config.toml
n_layer = 8
d_model = 640
n_head = 5
n_kv_head = 5
head_dim = 64
d_mlp = 2560
vocab_size = 8192
activation = "gelu"
norm = "layernorm"
norm_place = "pre"
norm_eps = 1e-05
positions = "learned"
qk_norm = false
attn_scale = 0.125
bias = "all"
tie_embeddings = true
parallel_block = false
init = "normal"
init_std_qkv = 0.0211
init_std_o = 0.0
init_std_up = 0.0211
init_std_down = 0.0
optimizer = "soap_variant"
lr = 0.0024
beta1 = 0.95
beta2 = 0.98
weight_decay = 0.27
lr_head = 0.0105
grad_clip = 1.0
warmup_steps = 200
schedule = "wsd"
decay_fraction = 0.946
decay_shape = "linear"
final_lr_fraction = 0.0
batch_tokens = 262144
seq_len = 1024
doc_mask = true
train_tokens = 726900000
steps = 2773
dataset = "wikipedia_en"
Each number is 50 + 15 x the weight over its row's rms, rounded and kept within 0 to 99. Layers, rows and columns count from 0. The size before them is the row's rms in percent of the matrix's.

# layer 2 MLP up, 2560x640, rms 0.0498, rows 355-365, columns 0-63
096:46 04 19 51 69 41 86 49 68 46 57 63 60 96 35 41 64 61 22 64 38 54 49 37 52 52 68 78 31 13 59 48 38 54 43 60 33 61 54 47 56 39 46 47 52 73 46 49 62 77 57 36 53 40 51 32 72 56 75 38 63 74 38 62
106:21 52 57 42 68 68 27 75 31 88 68 43 31 54 74 52 45 32 59 52 47 41 59 54 66 56 56 59 44 47 45 40 70 42 77 45 51 49 65 60 56 63 37 31 51 75 30 28 57 62 56 56 34 50 44 42 34 38 45 10 50 35 66 63
110:38 54 43 32 49 57 55 48 67 59 36 49 33 74 30 43 67 21 41 44 42 56 28 38 50 42 76 85 39 56 43 60 78 42 23 36 52 52 46 47 57 32 56 46 59 32 67 54 52 18 47 38 50 41 47 54 64 77 59 80 32 57 64 33
091:54 74 65 32 51 34 38 48 52 84 39 49 19 46 66 25 39 74 52 58 67 61 55 47 51 36 49 47 52 74 43 25 35 56 84 49 49 33 60 35 16 57 83 77 31 68 67 50 46 36 24 56 66 41 62 46 52 41 46 62 48 67 37 59
127:64 32 34 41 35 63 35 40 54 39 60 61 40 66 25 51 58 51 59 38 65 74 58 37 53 35 21 73 63 72 29 02 49 56 73 59 56 44 32 67 79 64 52 11 38 95 59 45 17 24 60 56 60 53 28 76 59 52 13 48 21 28 38 78
100:54 48 39 70 44 74 13 33 68 92 44 21 69 26 27 48 55 52 65 49 35 47 55 30 50 38 36 51 34 33 29 60 54 43 28 30 25 72 54 59 33 37 30 55 52 79 27 40 63 35 50 59 50 61 42 60 56 44 41 47 59 42 31 44
102:52 77 65 71 58 40 40 41 44 72 63 18 20 69 27 45 74 54 33 42 46 39 71 55 40 71 35 77 30 58 58 75 77 62 61 32 68 36 88 51 47 16 41 39 86 42 79 52 35 62 55 52 54 72 45 45 69 41 65 62 38 29 38 32
097:47 39 54 65 65 51 16 44 61 31 42 51 34 70 54 37 72 57 43 63 71 33 54 59 72 42 51 56 63 49 38 48 49 58 31 32 60 57 40 80 63 29 48 42 41 44 40 75 54 73 76 55 27 37 43 33 61 20 44 38 51 38 42 91
100:33 61 34 12 78 53 48 39 52 70 49 41 39 67 58 62 53 44 73 35 71 43 45 45 61 57 47 86 44 72 44 33 47 49 30 74 31 69 37 55 70 45 57 27 46 52 60 44 62 55 40 57 56 78 47 73 43 47 45 41 65 59 58 46
090:59 51 49 33 24 72 65 48 14 62 67 37 56 64 45 24 45 51 16 33 30 57 23 55 76 61 32 62 24 47 58 58 50 54 51 28 40 26 71 50 52 63 50 32 53 39 46 58 21 73 71 75 83 17 45 36 68 56 56 44 30 48 49 27
097:29 52 43 47 51 55 42 25 64 22 40 79 37 67 13 24 67 59 54 73 75 59 35 47 50 47 62 73 47 44 65 40 56 31 54 42 54 20 54 49 62 49 36 73 15 53 56 56 65 44 82 26 41 54 62 21 61 73 50 50 78 52 58 34
# layer 2 MLP down (transposed), 2560x640, rms 0.0459, rows 355-365, columns 0-63
103:37 54 69 54 44 59 56 27 37 62 28 53 47 50 69 59 74 64 58 49 77 50 49 28 58 51 88 46 46 64 44 64 60 63 36 56 43 65 44 44 53 57 62 40 55 84 46 51 42 23 52 37 61 35 20 36 45 41 67 20 45 57 58 70
096:29 66 45 52 51 54 41 55 67 59 40 40 50 47 54 85 54 34 58 43 65 37 36 39 54 39 45 50 38 54 61 56 29 21 28 48 20 51 24 49 56 51 64 41 54 48 28 29 22 69 40 47 67 43 61 19 40 21 52 37 60 50 26 79
098:46 55 85 10 67 61 49 33 41 39 70 43 39 59 48 55 66 72 11 77 42 39 30 57 62 40 37 42 20 48 51 74 35 47 46 57 44 22 56 19 53 52 49 46 64 64 48 73 56 50 35 58 55 57 70 44 45 63 45 56 43 50 33 61
095:45 33 50 62 54 68 61 64 35 42 18 26 54 37 33 65 54 72 42 46 65 40 57 43 53 55 55 54 57 64 47 66 90 51 22 55 27 48 49 55 40 26 60 29 55 40 20 24 44 61 75 52 62 38 47 41 41 35 51 19 46 38 54 29
113:77 52 32 62 58 82 39 64 53 48 61 36 42 44 45 32 43 71 44 68 70 52 45 63 43 49 65 73 33 49 69 44 60 34 49 33 75 31 28 42 65 42 53 50 22 62 50 82 53 42 50 42 53 61 48 36 29 51 49 68 55 15 55 54
108:45 18 44 50 39 51 52 09 14 41 60 53 74 14 64 36 44 34 22 18 47 55 62 37 91 32 54 60 68 48 55 46 51 58 57 75 49 52 62 27 50 53 57 23 56 64 37 48 50 41 32 38 62 67 39 64 55 32 26 77 58 43 39 44
102:82 37 35 42 39 62 57 48 21 47 61 64 75 83 38 67 75 69 26 67 59 58 65 25 62 62 84 45 54 68 57 50 31 70 68 68 60 52 43 35 65 29 48 54 44 48 25 62 25 64 56 62 71 46 56 75 76 69 61 33 67 79 51 44
095:28 30 43 43 51 83 59 62 39 29 58 43 65 48 67 46 55 41 43 48 51 56 21 67 48 27 68 51 38 71 55 59 43 43 43 54 26 46 67 59 36 51 75 50 56 42 50 47 50 43 50 65 48 60 65 14 51 76 55 55 31 43 54 28
092:55 30 84 76 24 47 61 42 55 59 48 66 46 53 43 37 49 62 42 70 25 29 61 65 51 58 55 37 50 54 55 49 73 57 74 71 26 53 28 39 68 72 47 48 50 39 29 35 60 43 46 57 54 75 66 37 48 61 44 59 27 57 63 56
099:50 65 32 55 43 52 42 41 58 64 45 46 72 72 29 32 45 54 41 60 47 35 51 60 50 52 62 55 63 75 79 46 41 68 35 23 45 52 56 35 73 37 29 60 42 64 62 61 34 42 34 27 48 73 47 40 54 55 54 50 36 26 57 59
094:40 83 35 52 27 64 71 43 42 39 36 29 56 85 85 47 54 34 48 47 72 67 48 73 43 66 71 72 35 45 60 48 44 66 25 25 27 28 70 68 70 88 72 26 36 63 62 69 54 33 58 63 26 52 37 77 31 44 65 61 24 47 66 61